config = dict(
    n_layer=10,
    norm_place='pre',
    doc_mask=False,
)
Each number is 128 + 24 x the weight over its row's rms, rounded and kept within 0 to 255. Layers, rows and columns count from 0. The size above them is the row's rms in percent of the matrix's.

# layer 4 attention query, 64x64, rms 0.134, rows 0-31, columns 0-63
size [124 106  93  92  89 102  90 112  91 106  93  72 110  68 176  68  97  93  97  92 103 102  85  91  94 101 105 107  81  98  94  88]
[[107 147 116 136  93  80 164 128 116 103 139  87  98 119 163  93 146 120 127 117 133 110 116 124 143 107 156 111 146 136 148 165 131 179 126 156 177 130 188  83 129 112 128 146 147 103 121 144 142 169 120 109 110 142 114 172 120 123 123 123 142 115 101 105]
 [115 109 107 124 128 112 138 112  98  78  91  94 109 109 135 105 152 118 212 113 145 126 129 123 152 117 141 107 143 155 191 176 119 125 149 139 146 128 145  99 137 108 154 139 146 111 114 116 135 146 118 155  97 103 119 161 150 101 110 126 127 136 122 163]
 [137  94 130  94 154 163 143  97 126 152 135 155 146 148 130 172 127 141  99 120 108 123 136 118 113 154 111 117 108 125 135  80 133  89 105  45 134 144 131 162 142 143 165 128 125 153 128 133 102  88 129 134 157 106 136  98 140 142 109 125 150 125 160 171]
 [163 128 130 141 138 127 147 125 127 166 181 169 146 138  99 157 122 137 156 113 116 181 136  84  89 130 133 139 111 122 125 102 129 130 120 116  97 121 133 104 114  97 175  80 139  96 140 140 113 110  78 132 152 126 127  93 108 146 141 114 126  93 167 149]
 [154 120 103 107 152 153 156 131 119 121 128 110  96 102  98 148 125  63 117 131 114 110 134 123 123  99 157 120 116 145 132 114 164 130 130 105 178 142 162 124 119 135 108  90 118 106  99 116  98 147  91 104 168 158 125 146 170 126 138 133 189 122 165 129]
 [110 128 158 113 174 161 110 139 130 186 149 180 148 134 121 156 141 140 109 118 127 149 151 108 112 164 119 161 114 101 114  73 136 130  98  97 135 134 110 135 158 115 144  87 134  91 112 149 139  86  92 128 153  91 139 114 104 148 126  99 127 127 115 130]
 [161 103 141  77 125 130 143 116 116  92 120 122 126 159 156 120 118 142 110 126 110 140 122 147 107 107 121 128 142 142 165  82 126 107 124 127 103 191 128 108 139 153 147 120 126 144 120 121 103 111 137 165 150 116 106 103 143  70 171  99 161 113 140 186]
 [132 104 131 159 142 146 142 121 172 148 185 138 159 131 137 153 116 110  86 123 128 127 164 138  82 126 102 109 133 112 121  82 153 126 112  90 148 136  98 158 145 127 111  98 142 180 123 101 105  70 106 122 159 104 120 121 115 133 142 117 118 158 146 143]
 [126 151 133  79 156 144 116 133 120 148  90 181 120 141 120 114 147 172 139 134  87 140 126 107 133 191 144 137 113 127 160 104 131  90 131 127  84 117 134 140 117 118 165 149 124  69 150 154 137 127 100 141  93 131 140  92 104 124 120 108 157 104 119 132]
 [146 134 143 145  99  87 128 146 136 108 122  98 118 137 114  89  98 130 122 107 111 132 134 167 143 100 110 153 150 171 150 152 124 136 183 164  92 136 129 125 107 158  85 156 134 166 135 107 142 138 172 107 118 129 112 138 154  95 139 153 148 111  78 102]
 [128 154 140 127  92  84 115 113  96 109  89  94  96 100 110  95 146 142 133 129 136 135  83 136 129 128 194 138 133 134 126 167 106 161 129 167 151 122 109  80 110 117 117 146 112 122 137 136 142 182 146 158 139 140 148 163 136 110 111 134 145 111 105 101]
 [100 135 151  93 146 131 121 104 128 173 142 164 109 104 126 126 109 141  87 138 129 143 158 148  85 146 140 139 164 151 162 135 108 123 150 119  93 160  84 141 143 108 122  90 128 132 104 117  94 128 143 148 161 132 125 154 109  71 128  96 175 121 118 157]
 [118  97 115 146 161 170 167 137 136 130 167 129 133 123 123 171 112  79 115 123 119 123 151 130 108  94  98 131 134 116 120  89 143 127 111  77 152 166 150 142 147 132 159  90 135 165 115 100 101  82  97 118 145 104 108 118 152 141 166 106 131 152 127 145]
 [142 110 133 115 157 121  99 139 112 141 114 147 136 143 105 117 146 184 100  96 112 124 127 123 141 167 182 168 115  86 139 106 100 126 148 152 132 124 145 143  89 127 159 114 108  78 139 158 161 133 100 139 111 158 122 121  98 111 112 104 161  80 106 115]
 [131 111 130 135 198 168 145 114 124 144 152 144 148 147 115 168  95  93 115 107  91 126 154 102  88 129  97 153 113 120 154  94 158  97  99 115 108 138 121 163 148 160 127  99 103 144 143 114 149  70 119 142 113 127 146 121 121 127 156 121 150 139 134 146]
 [131  74 141 141 151 134 150 126 117 168 130 107 123 133 108 144 109 116 123 134 139 129 115  87 128 148  84 142 145 123 132 144 143  94  70 121  92  98  63 146 128 151 116 161 110 173 146 132 174 128 129 155 129 105 149 144 111 159 104 156 126 126  96 148]
 [155 118 162 132 115 131 132 111 100 112 132 119  91 121 113 118  81 113 148 134 152 108  98 114 173  76  94 115  97 150 119 107 151  92 135 134 150 122 119  97 132 141 146 144 132  93 123 103 133 134 166 140 175 150 136 181 134 124 180 119 142 116 163 156]
 [143 137 151 131 140 142 106 142 139 165  92 109 141 144 111 123 100 134 125  98  73 141 121 101 137 142 163 153 154 102 160 115 121 130 129 104 145 103 121 140  90 176  91  73  90 125  91 111 143 137 147  89 143 167 144 143 141  95 148 138 165 115 121 132]
 [105 102 115 156 118 127 137  81 127 106 104 120 158 148 148 131 120 131 104 162 141  91  95 162 125 145 121 111 106 150 128 138 164 129 124 140 157 159 101 146 168 107 116 127 122 140 144 122 158 131 169  99 175 160  71 108  87 131 115 104 112  99 165 128]
 [135 137 174 131 114 129 123 158 132 171 153  89 131 103 105 140 127 143  98 147 109 154  87  55 124 186 136 135 169  98 155 111 150 131 110 140 134 106 131 129 155 121 122 117 104 143  93 172 122 113 114 125 116  89 137 120 152 153 120  98 129 110 134 144]
 [110 150 157 155 117 117 160  96 115 125 148  78  93 172 110  80 134 128  85 119 137  87 122 151 119 154 112 138 147 114 116 149 150 107 107  86 155 135 112 121 147 138  95 174 160 122 152 141 143 130  91 153  88 135 136 130 148 158 107 135 121 164 123 129]
 [ 86 114 119 175 161 123  80 136 144 146 160  99 145 142 117  78 181 110 137 119 132 143 157 127 124 126  99 117 132 124 151 130 127 110 138  89 116 123  96 154 128 130 132  99 183 137  98 101 152 168 123 111 128 137 138 119  92 113  90 158 145 112 159 123]
 [137 134 144 147 104 103  79 128  92 101 161 141 139 118 103 144 120 107 131 113 156 130 119 137 110 130 108 108 150 148 126 127  92 125 116  84 111 149  91 116 157  98 140 156 173 174 119  61 126 143 137 106 183 103 151 153 140 135 144 144  98 139 119 130]
 [122 130 148 102 144 121 107 117 150 167 120 131 162 125 164 150 109 135 101 104 147 112 148 152 126 129 155  99 143  98  76 139 106 136 107 136 148 135 106 124 113 151 129 136 109 160  76  83 136  95 102 165 101 157 121 113 123 149  97 165  99 143 121 185]
 [153 115 164 177 132  87 103  96 123 136 153 112 133  97 148 150  94 129 151 115 149 119 139 137 109 132 126 162 155 136 112 138  91 125  66 144 150 158 123 141  96 112 121 105 134 121 124 109 176  96 126 131 159 154 173 150 108  99 133 120 147 127  79 129]
 [102 147  98  92 128 111 126 145 161 117 136 119 114  54 106 114 143 109 122 146 107  91 118 131 107 128 140 119 147 117 195 171 138 116 151 130 119 139 121 124 169 101  99 169 124 166 147 158 102 132 136 157 138 134  94  94 160 128 126 120 143  98 131 140]
 [ 89 158  68 119 134 143 108 158 108 127 110 157 130 173 137 114 121 114 146 140 137 174 149  92 144 126 107 122 139 117  76 160 148 136 118 112  99 118 164 141 136 120  74  98 145 115 107 104 145 146 126 139 142 130 136  95 135 140 153 140 135  78 116 169]
 [136 101 140  82 107 126 158 151  94 153 121 151 105 140 148 151  97 168 176 108 153 144 111 124 141 130 149 104 132  92 155 108 107 102  96  74 155 168 124 107 141  95 158 143 118 127 131 148 133 137 109 119 116 110 134  94 115 121 124 148 143 139  80 170]
 [148 121  85 128 167 145 107 165 156 147 127 131 154 136 155 130 136 128 155 169 154 118 117 111  88 147 135 148 150 102  86  72 139 175 101  99 103 139 121 149 113 143  90 124 115 135 143 133  95 163 113 136 116 139 128 115  88  95 102 115  90 127 133 103]
 [165  99 135 149 134 176 123 106 109 146 125 123 128 106 160 150 181 139 101 123 124 158 153 103 136 108 113 124  85  90  82 143 159 159 120 133 144 104 132  89 115 125 111 134 116  90  82 151 166 129 146 164 156 120 160 124 121 136 107  91 141 137 119 114]
 [114 121 155 138 152 102  79 131 151 129 122  92 163 113 134 124 112 136 112 139 165 120 155 113 152 134  88  70 127 134 100 138 166 126 125 146 125 148 148 160 120 166 112 146 137 134 121 112 131 117 145 121 101 142 100 114 103 186  93 112  77 101 156 161]
 [119 125 117 107 131 126 125 183 123 125 108 130 127 152 129 137  99 152 112 157 179 119 106 107 105 175 135 106 122 122 121  71 113 144  80  95 151 158 145  97 138 105 119 181 117 140 162 114 117 110 116 126  86  92 142 153 123 132 133 147  93 114 150 156]]
# layer 4 attention key, 64x64, rms 0.136, rows 0-31, columns 0-63
size [ 95 121  97  82 107  92 117  88 114  82  52 136  55 156  47 191 101  96  90  91 100 105  86  91  89  97  99 106  82  91  92  86]
[[121 152 149 117 130 148 102 153 127 137 114 156 103  89 133 120  92 149  75 160 144 139 112 151 135 172 124 159 139 130 103  97 129  98 104 142 126 154  87 173 151 137 129  89 121 121  95 133 158 107 107  98 154 136 153 109 108 180 132 107 116 123 121 168]
 [131 128  93 116  86  82 122 110 126 126 163 119 109 150 167 106 153 185 116 120 154 120 119 125 142 135 158 106 183 117 123 128 111 164 109 165 155 109 134 118 119 115 147 103 142  95  97 127 144 157 134 114 139 144 125 168  93 117  90 127 129  79 133 155]
 [ 93 111 109 127 155 136 150 118 139 120 136 140 126 135  98 126 135  88 181 109 123 100 151 148 116 111 117 134  89 152 164 114 168 147 159 135 138 116 136  86 108 121  89 109  91 148 147 133 123 128 139 125  98 122 136 161 152 112 169 141 188 139  92  84]
 [ 85 121 128 113 171 152 147 147  96 117 116 170 132 123 121 158 141  81 125 113  89 141 166 151 125 117 106 126  86 166 143  92 170 107 125 111 136 121 136 156 138 165 102 151 100 138 178 163 115 117 113 141 128  83 123 120 169 133 127 134 134 114 110 120]
 [119 110 115 131 128 128  88 117 163 155 143 136 139 170 119 147 150 129 170 123  90 126 118 125 135 150  82 138 149 127 107  92 140 126 120 124 130  72 109 156 110 113 124  97 143 140 150 103 197 111 124 157  90  83 163 135 114 151 113 162 121 135 160 129]
 [115 131 137 115 174 147 171 138 120  90 130 132 130 142 100 168 115  78 121 102 109  93 183 114 116 112 133 139 102 122 142 113 147 125 135 120 132 148 137 134 117 160 103 147 105 158 159 163 113 123 122 156  79 112 161 142 166 110 157 124 110 105 133  76]
 [101  92 107 111 162 145 115 157 132 131 113 138 151 135  98 125 119  80 147 115 116 167 136 135 150 117 101 138  53 122 143 143 145 116 143 122 120 121 112 127 110 144 102 139 103 182 167 137 123 116 136 152  98  85 118 107 174 140 164 150 158 154 114 125]
 [133 130 133 115 146 156 158 138 123 146 167 141 123 134 109 178 143  78 136 104  86 125 139 121 138 139  91 156 110 138 127  96 161 130 124 114 139 126 136 102 113 154  93  94  92  95 160 119 129  73 138 159 116 105 141 154 144  96 119 125 185  97 140 123]
 [122 107 105 142 105 101  86 120  94 125  71 106 158 124 104 107 118 141 136 138 172 152 117 132 152 138 139 102  84 123 144 187 109 122 123 136 124 130 123 140 154  98 111 167 152 162 135 156  75 159 117 123 138 116 112  98 141 165 117 141 104 148 134 149]
 [153 149 139 134 143 140  73 114 146 135  93 120 114 112 137 107 123 171 118 165 162 126 119 156 149 140 134 143 150 113  87 171 103 137 141 131 135 134 145 104 136 124 141 139 134  84 101  90 125 154 139 151 154 126  83 129 111 106 145  92  96 142 114 197]
 [130 142 162 132 123 135 103 161 164 110  91 111 160 105 170  80  99 134 138 157 141 122 165 117 126  94 138 113 148 144 131 151 106 112 133 123  93 144 137 154 122 156 113 121 129 156  93  91 104 140 128  81 142 156 100 108 145 152 162 145  76 157 116 124]
 [118 137 134 133 173 153 121 137 136 132 132 120 138 146 100 158 125  82 130 105  73 140 192 111 100 131 112 134  89 153 138 118 169 125 127 116 139 137 119 126 123 185  94 121  96 159 167 136 112  92 122 166 110  92 143 133 147  95 139 100 132 147 120 129]
 [134 138 110 116 156 111 141 121 122 140 207 142 125 141 120 185 149 136 141 100 101 122 104 115 105 139 117 120 139 125 108 117 160 140 130 140 134 108 145 121 103 139 120  74 107 122 121 117 171  85 110 156  98 122 159 162 106  91 118 139 182  94 144 122]
 [136 122 141 128  85  91  97 119 148 123  94 122 137 109 141  76 124 158 103 160 170 149  89 123 156 134 159 122 161 125 136 179  95 128 138 138 116 140 122 140 146 106 125 158 171 139 107 134 109 162 135  86 159 146  78 117 122 135 124 119  94 130  95 139]
 [ 94 123 119 173 116 122  97 154 105 117 212  99 133 128 116 149 158 147 161 142 121 147 138 130  97 161 135 114  93 130 104 118 141 155 144 150 166  87 140 105 117 110 103 111 121 116  93 125 161 126 103 162 108 110 158 156 131 110 123 116 140 106 107 142]
 [114 129 128 124  67  84  93 110 146 124 120 106 121 114 163  78 158 173 139 139 163 125  98 144 146 136 171 109 167 129 111 156  93 161 151 141 134 112 150 124 124  92 146 125 144 105 104 134 126 186 130 108 141 138 115 139  99 143 100 129 115 105 119 131]
 [119 191 100 166 146 106  97 148 119 162 159 101 132 159 111  85 119 100 135 103 131 114  89 139 133 128 122 166 113 125 127 113 103 122 157 148 112 128 117 156 138 101 167  73  93 144 111 120 150 155 137 111 108 158 130 135 107 100 117 147 155 135  95 114]
 [116 123 152 151 188 159  64 105 145 132 114 110 117 125 132 103 104 156 132 135  86 175 139 132  99 138 123 141 128  97  93 122  92  99 129 147 131 108 118 139 123 121 102 126 121 126  97 151 177 117 109 163 144 137  87 129 123 143 156 118 105 141 124 178]
 [131 112 127 132 119 197 151 146 121 148 162 112  92 149 122 119 140  82 115 137 142 139 164 109 150 107  95 178 127 167 125 132 133 130 136 114  84 130 102 131 109  99 170 134 104 134 114 155 111 121  92  88 143 125 130 103 151 100 155 136 136  93 155 158]
 [113 124  99  92 121 125 149 138 129 112 100 131 100 164 143 142 146 183 142 113 132 124 154 124 139 123 151 108 118  86 107  87 104 130 161 100  93 127 167 121 112 134  84 102 117 157 142 124 162 127 143 116 115 107 124 169 137 200 122  97 136 115 115 159]
 [105 147 102  92 115 148 161 162 131 173 143 174 157 109 127 129 127  82 141  94 149  94 149 151 108 130 124 130  86 122 124  84 129 127 145 114 143  96 144  95 165 141 133 122 128 137 119 110  89  93 146 119 152  98 117 129 126 119 136 156 163  91 157 160]
 [119 127 124  95 132 137  83 135 183 118 158 113  97 158 107 175 135 124 169 100 109 141 117  97  98 125 121 153 114 115  89 115 143 144 137 143 143  93 140  98 156 160 146 153 154 113 150 133 139 158 124 167 164 113  91 118 152  97 108 142 139 103 120  94]
 [140 157 148 116 134 138 192 134 148 127 150 115 115 125 166 118 124 105 151 110 142  98 134  92 103 118 130 117 154 125  64 130 183 121 160 125 128 107 131 120 126 154 140  77 106 108 170 142 116 147 157 126 177 138 122 133  91 115 111 147 136 119  93 107]
 [166 133 165 132  66 153 166 106 136 149 105 117 140 105 133 101 101  77 107 125 111 143 155 101 107 130 132 133 180 124 146  87 115 135  83 131 157 100 125 138 120 130 128 147 158  96 131 161 125  96 151 132 155 148 120 150 121 162 151 152 123 145 106 111]
 [125 152 179 154 123 108 122 174 143  94 125 115 160 144 149  79 153 116  93 123 107 145 123  80 117 144 157 109 159 130 123 120 162 109 151 135 105 125 156  82  85 151 145 143 138 107  98 143 130  91 171 123 131 123 131 144 123 107 123 110 109 158  93 139]
 [149  87  90  81 120 153 140 147 143 178 126  69 122 111 100 164 158 177 110 122 148  91 159 143  94 129 128 117 134 133 155 111 133 148 125 101 120 153 120 131  89 167 132 129 120 164 124  88 116 149 104 166 124 134 131 127 121 121 149 118 119 129 158 142]
 [126 102 113 150 113  82 103 118 154 119 145 141 122 144  90 118  93 163 183 134  97  95 114 113 109 146 129 155 136 122  98 134 137 108 125 137 156  77 102 134 114 107 185 167 119 150 165 140 139 152  98 121 121 123 144 118 104 161 129  99 147 104 164 137]
 [124 120 135  88 125  75 164  93 142 153  84 123 182 145 142 105 161 125  87 105  95 171 118 132 124 113 135 106 136 121 143 153 135 121 146 112 105 121 111 156 133 115 120 135  87 149 148 171 117 102 150 141 151 141 110 100  85 144 141 171 143 138 141 135]
 [137  90 138  89 117 107  91 129 151  95 129 109  91 101 156 119 130 100 168 152 124 130 146  97 166 143  89  84 135 152 169 150 140 103 170 132 150 122  89 101 153 143  98 145 135 115 102 150 148 121 133 154 107 125 149 115 152 165 132 116 129 122 162 106]
 [ 92 153 157 104 116  89 119 134 143  79 154 151 135 109  64 124 132 145 150 101 127 164 142 131 152 121 134 137 144 134 128 117  95 134  88 133 107 107 150 171  98 106 148 110 140 107 144 116 108 142 139  95  91 135 139 141 182 165 130 132 115 138 153  91]
 [157 135  99 135  63 161 179 147 106 119 151  93  93 160 108 141 141  88 132 103 135 110 131 128 102 127 111 167 132 115 137 100 122 123 112 134 144 112  98  92 171  98 174 131 147 122 144 152 129 104 133 113  98 122 133 141 157 155 165 128 133 108  99 124]
 [106 107 104 122  77 112 162 146 148 149  91 118 142 108 201 107 146 114 139 147 163 113 137 103 132 125 123 108 113 112 148 124 164 104 162 110 161 118 109 146 160  86 107 110  97 125 150 148 132 100 153 105  88 151 151 124 104 140 139 139 158 108 118 115]]
# layer 4 attention value, 64x64, rms 0.0905, rows 0-20, columns 0-63
size [ 91  82 108 103  94 117  90  97 100  88  90  93 104  84  97 106  98  93  94  87  96]
[[175  97 129 144 131 130 122 187 133 115 115 152 114 153 137 152  65 106 137 182 100  82 135 118 138 156 143 129 125 140 144 152 115 141  85 150 127 107 166 122 112 155 106 130 179 130 136 122 110 128  98  87 130 149 143  88 109 118 145 121 121 128 127 118]
 [156 105 109 142 131 125 135 146 127 197 124 165 136 107 124 132  98 117 141 141 107 160 131 116 115 150 141 149 147 154 109 118  88  84 161 186 152  74 148 118 120 116 156 125 172 114 126 135 168 125 149 143 150 114 122  95 152 130 125 103 104 104 142 108]
 [200 108  91 142 110 112 140  90  93 157 129 118 127 143 102 139 155 150 122 105 109 102 177 105 118 163 134 140 123 110 101 105 151 139 153  73 153 149 114 158 105 129 113 141 112 156  98 122 109 121 148 135 129 148 135 142  76 127 114 124 117 166 118 134]
 [169  91 159 143 133 116  86 157 117 162 131 106 140 141 104 110 133 138 123 121 139 156 137  88 110 146 118  89 135  69 138 177 122 172 120 162 104 130 170 105 128 129 119  91 103 155 107 142 148 112 143 104 103 140 150  92 152 134 138 128 134  94 129 114]
 [129 177 157 135 129 122 120 117 169 132 116 172 150 164 127 137  83 132 115 150 153 122  95 103 146 130  97 123 142  58 118 163 129 119 119 129  93 116  96 133 102 123 117  88 174 127 135 120 128 123 116 151  95 116 118  92 123 120 121 120 183 115 149 107]
 [152  82 154 112 122 119 118 161 113 135 145 136  97 164 170 124 157 120 156 114 119 155 136  97 137 153 123 121 130 110 142 144 157 162  82 143 164 136 148 126 159 111 147 131 133 133 137  99  73 152 105  97 121 123  89  94  98 159  84 131 149 117 125  95]
 [ 61 167 119 100 138 131 121 130 159 136 126 164 109 144  87 132 130 120 111 103 110 170 148 108 142  88 108  90 124 150 170 142 100 143 108 118 136 131 150 143 138 114 151 144 110 106  84 148 151 152 122 125 132 110 124 144 183 122 164 149 117 119 105  92]
 [114  83 136 142 140 119 136 141 155 184 132 116 134 138  91 107  91 151 118 108 136 150 170  88 143 123 145 117 149  91  96 114 125 147  96 125 131 146 110 123  88 134 184 129 130  92 130 154 157 121 153 147 138  97  78 138 117 101 147 160 121 103 105 119]
 [142 185 116  89 125 134 140 120 115 153 126 150 121 118 124 130 135 141 162  95 156 123 133 149 124 148 143 109 131 153 141 140 113  78 166 129 165 130 190 131 158 142 135  89 128  66 123  99 144 103 136 106  67 119 133 129 139 111 100 121  99 115 129 141]
 [126 186 123 103 135 146 118 150 121 142 125 107 142 110 104 160 120  92 142 114 116  92 107 124 139 128 156 152 109 107  97 104 167 124  94 132 153  96 156 153  95 109 128 149 168 109 124  96 106 143 106 135 164 130  91 156 134 147 103 138  72 119 146 168]
 [154 151 118 109 123  89 121 150 101 163 143 172 166 157  85 117 159 139  97 100 111  73 168 102 124 131 138  95 122 138 173 118 118 154 125 100 136 125 122 124 131 112 141 137 115  87 105 139 145 124 145 111 176 110  94  83 135 131 123 119 129 158 142 113]
 [ 65  82 132 148 139 139 121 126  73 109 141 138  91 126  85 132 147 115 122 136 132 117 164 157 143  77 127 133 122 131 160 170 130  91 115 119 166 116  92 147 141 132 148 172 131  95 135 174 140 142 118 100 114 146  97 131 134 144 125 141 136 118 103 134]
 [122 134 183 157 120 140 144 112 105 126 129 158 172 159  99 121 133 142  85 107 126 146 136 160 111 119 117 108 120 177 120 151 114 150 132 123  99 128  82 191 103 149 102 146 101 156 127 156 172 135 160 108 112 129 127 123 115 152 136 137  95 115 132  94]
 [108 147  82 163 119 130  96 145 108 120 127 157 116 124 149 144 119 137 153 125 141 170  80 109 110 149 120 134 130  95 115  84 111 126 123 131 148 112 120  78 141  87 178 116 141 168 132 131 178 133 152 149 121 105 157 106 148 166 133 101 132 105  91 119]
 [107 203 131 100 106 135 134  86 107 110 118 104 137 127 133 128 110 113 165 119 118 127 110 108 129 110 136 135 132 149 115 108 125  90 154 132 133  98 184 119 156 146 117 151 145 124 134 140 154 122 131 118 173  94  88 174 165  87 154 125 117 129 127 169]
 [120 124 156 121 135 137 126 134 150 104 142  96 124 103 139 133 124 114 134 125 127  99 126 120 141 128 128 172 140 194  82 147 170 131 122 172 116 145 106 113  74 131 146 149 127 156 120 109 100 118 137 142 151 140 113 129 105 104 154 100  60 171  91 132]
 [156 160 118 131 123 126 140 144 165 127 124 164 169 115  95 151  86 120 124 132 116 123 153 113 131 148 144 148 148 122 160 100 104  84  95 128 125 107 145 118 109 125 152 140 144 121  74 103 177 131 123 156 131 113 166 186 122 124 164 112  96 113  89 143]
 [130 133  91  86 112 136  89 131  66  99 139 112 108 157 108 134 160 128 122  94 120 130 122 129 110 144 148 128 155 148 128 113 136  95 117 137  86 134 146 122 135  90 137 140 139 165 125 119 149 108 161 107 176  82 142 152 141 168 147 127 137 125 121 189]
 [115 162  88 126 134 143 121 118  85 112 131 136 109 139 136 154 138 165 158 133 135  89 150 151 126 131 137 122 132 146 176  87 107  96 120 107 164  86 111 107 132 110 104 118 117 131  98  76 150 128 146 152 171 146 140 147  92 116 138 125 121 126  65 150]
 [142 118 115  75 137 112 102 156 154 145 152 139  84 117 118  94 152 133 166  74 148 128 113 142 137 108 124  88 124 148 153 103  99 168 137 109 106 130 123 154  84  96 133 105 116 107 183 139 101 113 172 132 138 105  93 121 144 114 124 109 117 124 120 123]
 [181 129 137 130 111 147 121 110 131  89 133 142 126 109 147 113 110 131 157 140 115 116 101 124 143 170 109 147 127 165 131  90 114 117 108 123 130 112  66 175 142 145 157 159 145 172 147 136 107 132 134 124  75 118 161 100 161 167 129  86 142 148 119 120]]
# layer 4 attention output (transposed), 64x64, rms 0.0887, rows 0-19, columns 0-63
size [ 97  80 110 103  95 119  96  95  97  86  87  92 103  80  95 105 103  91  99  91]
[[134 146 147 139 157  86 132 123 182  94 142 138 100 106 139 122 115 101  83 133 117 163 105 116 119 100 110 123 160 132 154  91 134  92 117 156 180 137 117 150 141 105 118 144 122 141 110 145 137 190 125 112 164  93 113 122 113 127 108 131 114 124 121 182]
 [130 159 132 144 120 108 161  99 167 136 104 140 134 116 117 147 125  95 157 131 124 173  97 115 141 137  84  96 123 175 151 112  93 105 132 115 126 116 184 155 137 121 166 125 110 161 106 119 135 141 118 121 120 113 103 116  89  96 175 138 129 112 110 178]
 [121 114 173 134 112 170  69 128 185 140 134 117 105 135 144 101 166 164 122 132 143 129 115 115 116 165 125 143 102 125 146 118 111 138 106  99 141 106 158  74 138 136  99 117 148  93 148 182 134 133 115  85 113 129 101 143 114 137 138 116 157 132 141 102]
 [116 140 160 126 164 122  93 107 173 101 171 115 152 128 148 170 115 120 151 133 102  74 121 138 156 100  97 145 130 154 134  74 123 129 110 124 104 152 152 124 140 133  87 114 115 150 110 109 136 112 142 107 145 133 135 124 118 128 133  78 124 140 118 195]
 [126 172 123 145 129 146 135 128 159 108 168 134 101 127 145 137 122 140 130  90 120  82 130  98 121 109 129  94 150 167 121 125 171 148 128 111 125 158 119 169 104 112 142 121 141 100 103  86 123 167 172 151 126 110  93 155  90  97  84  99 140 108 137 138]
 [135 133 163 136  89 123 145 103 150  97 169 135 148 159 123 169  92 133  92 147 103 144 122 146 126  85 133 116 129 117 134 166 110 124  84 100  92 115  71 104 144 149 113 112 136 153 117 141 132 127 155 120 166 133 103 133 192 133 118 134 112 151 109 139]
 [154 109  77 109 165 125 155 114  83 116 145 118 119 126 131 123 128  52 123 146 118 137 162 141 123 103 106 140 121 139 125 159  84 154 153 132  94 161 149 122 142 139 122 142 161 150 126 115 137  55 154 128 158 122 156 106 105 150 122 133 116 134 137 117]
 [115 131 148 114  98 135 120 158 112 143 137 132 150 119 100 117 147 113 187 120 157 136 126 147  63  68  68 139 122 156 141 162 131 129  93 145 117 150 166  87 127 140 133 109 163 137 140 108 147  95 147 110 108 141 131 133  98 134 134  94 131 140 125 147]
 [124 128 120 122 149 136 160 144 143 128  96 165 106 179 102 149 137  91 137 149 110 149 104 122 125 146 137 123 155 171  49  92 120 122 116 137 141 123 139 118  81 155 115 102 117 109 102 134 173  94 109 124 141 133 166 131 158 107 134 146 152 102 139 109]
 [127 131 136 134  87 145 165 153 132 120 127 169  95 139 125 134  97 153 112 159 159 167 142 120 103 113 170  93 109 112 111 136  85 131 115 148 133 110  95 165 118 154 122 150 130 112 149 151  98 133 129  89 101 110 145 124  76 191 117 147 127 104 117 139]
 [128 147 123 112 135 162 129 112 126 130 103 104 127 134 171  87 140 104 140 148 110 161  86 118 130 116  90 134 124 186 112 131 126 147  92 116  92 113 155 103 128 169 114 141 159 147 141 151 100  98 185  88 159  93 160 122 126 147 129 122 142 159 118 131]
 [148 142 110 149 191  98 139 120  65 116 129  98 140 153  97 103 101 104  89 132 153 134 124 150  96  82 128 125 133 117 179 177 125 148 122 118 123 122 150  89 119 158 142 137 137 140 156 131  93 126 114 146 159 159 154 139 111 115 133 129 121 147 125 108]
 [180 136 129 126 160 109  91 104 140 170 123  78 133 102 167 110 129 102 104 118 157 116 132 127 146 172 118 141 155 154 140 134 135 151 108  98 131 165 167 111 105 110 124 120 153 111  95 107  87 119 149 146 121 137 120 134  81 133 141  93 118 156  89 136]
 [105 124 149 140 131  90 152 105 161 108 105 150 154 129  97 160 127 152 136  82 122 107 151 161 148 167 125 106 120 114 175 146  84 110 143 142 109 117 153 153 125 103 158  88 114 129 115  84 100 109 147  99 146 123 114  93 124 116 132 159 175 128 155 130]
 [114 126  93 112 129 131 165 167  93 127  72 122 113 116  89 157 150 102 156 116 140 146 116 116 134 158 182 150 114 127  77 134 116 145 183 160  91 137 114 154 143 130 125 125 125 162 117 146 139 125 134  93 123 137 138 105 108 137 153 148  97 126 156  96]
 [120  86 170 138 113 153 177 131 106 140 107 105 123  91 153 151 129 120 112 160 123 129 151 109  85 123 127 149 142 105 149 126 141  76 145 148 144 136 146 129 146 115 150 175 104 110 144 140 110 173  86 137  60 111 117 130 125 163 139 109 117 113 130 133]
 [105 104 130  97 186 141 126 125 149 127 119 164  70 102 132 137 146 127 159 142 127 167 129 133  98 154  96 122 117 121 118 125  91 134 156 153 174 133 177 141 126 115 107 162 140 123 107 111 113 131 106  98 111 102 131 106  88 123 110 161 130 133 179 107]
 [ 87  93 152 116 126 134 163 141 123  87  88 136 145 109 144  92 111 145 124 123 140 131 125 164 141 140 132 164 143  95 132 145 124 157 171 108  85 110 162 152 135 164  70 129 129 151 109 141  92 114 139  78  96 150 120 114 130 132 145 161 142 140 140 111]
 [123 132 136 145 167 146 132 118 141  81  87 136  96 110 124 115 166 132 114 101  97 163 137 129 148 157 117 113 137  65 128 155 132 150 125 142 151 107 143 105  97 140 137 121 125 104 124 127 109 124  94  78 113 116 147 123 149 131 132 169 149 143 204 113]
 [144 127 129 141  59 148 165 153 121 121 107 134 115 149 136  95 138 115 149 119 126 112 115 151 126 105 133 118 159 166 127 145 159 118 113 121  91 110 123 135 135 174 140 106 145 146 111 120 122  51  76 145 116 123 156 107 153 164 149 102 114 147 100 142]]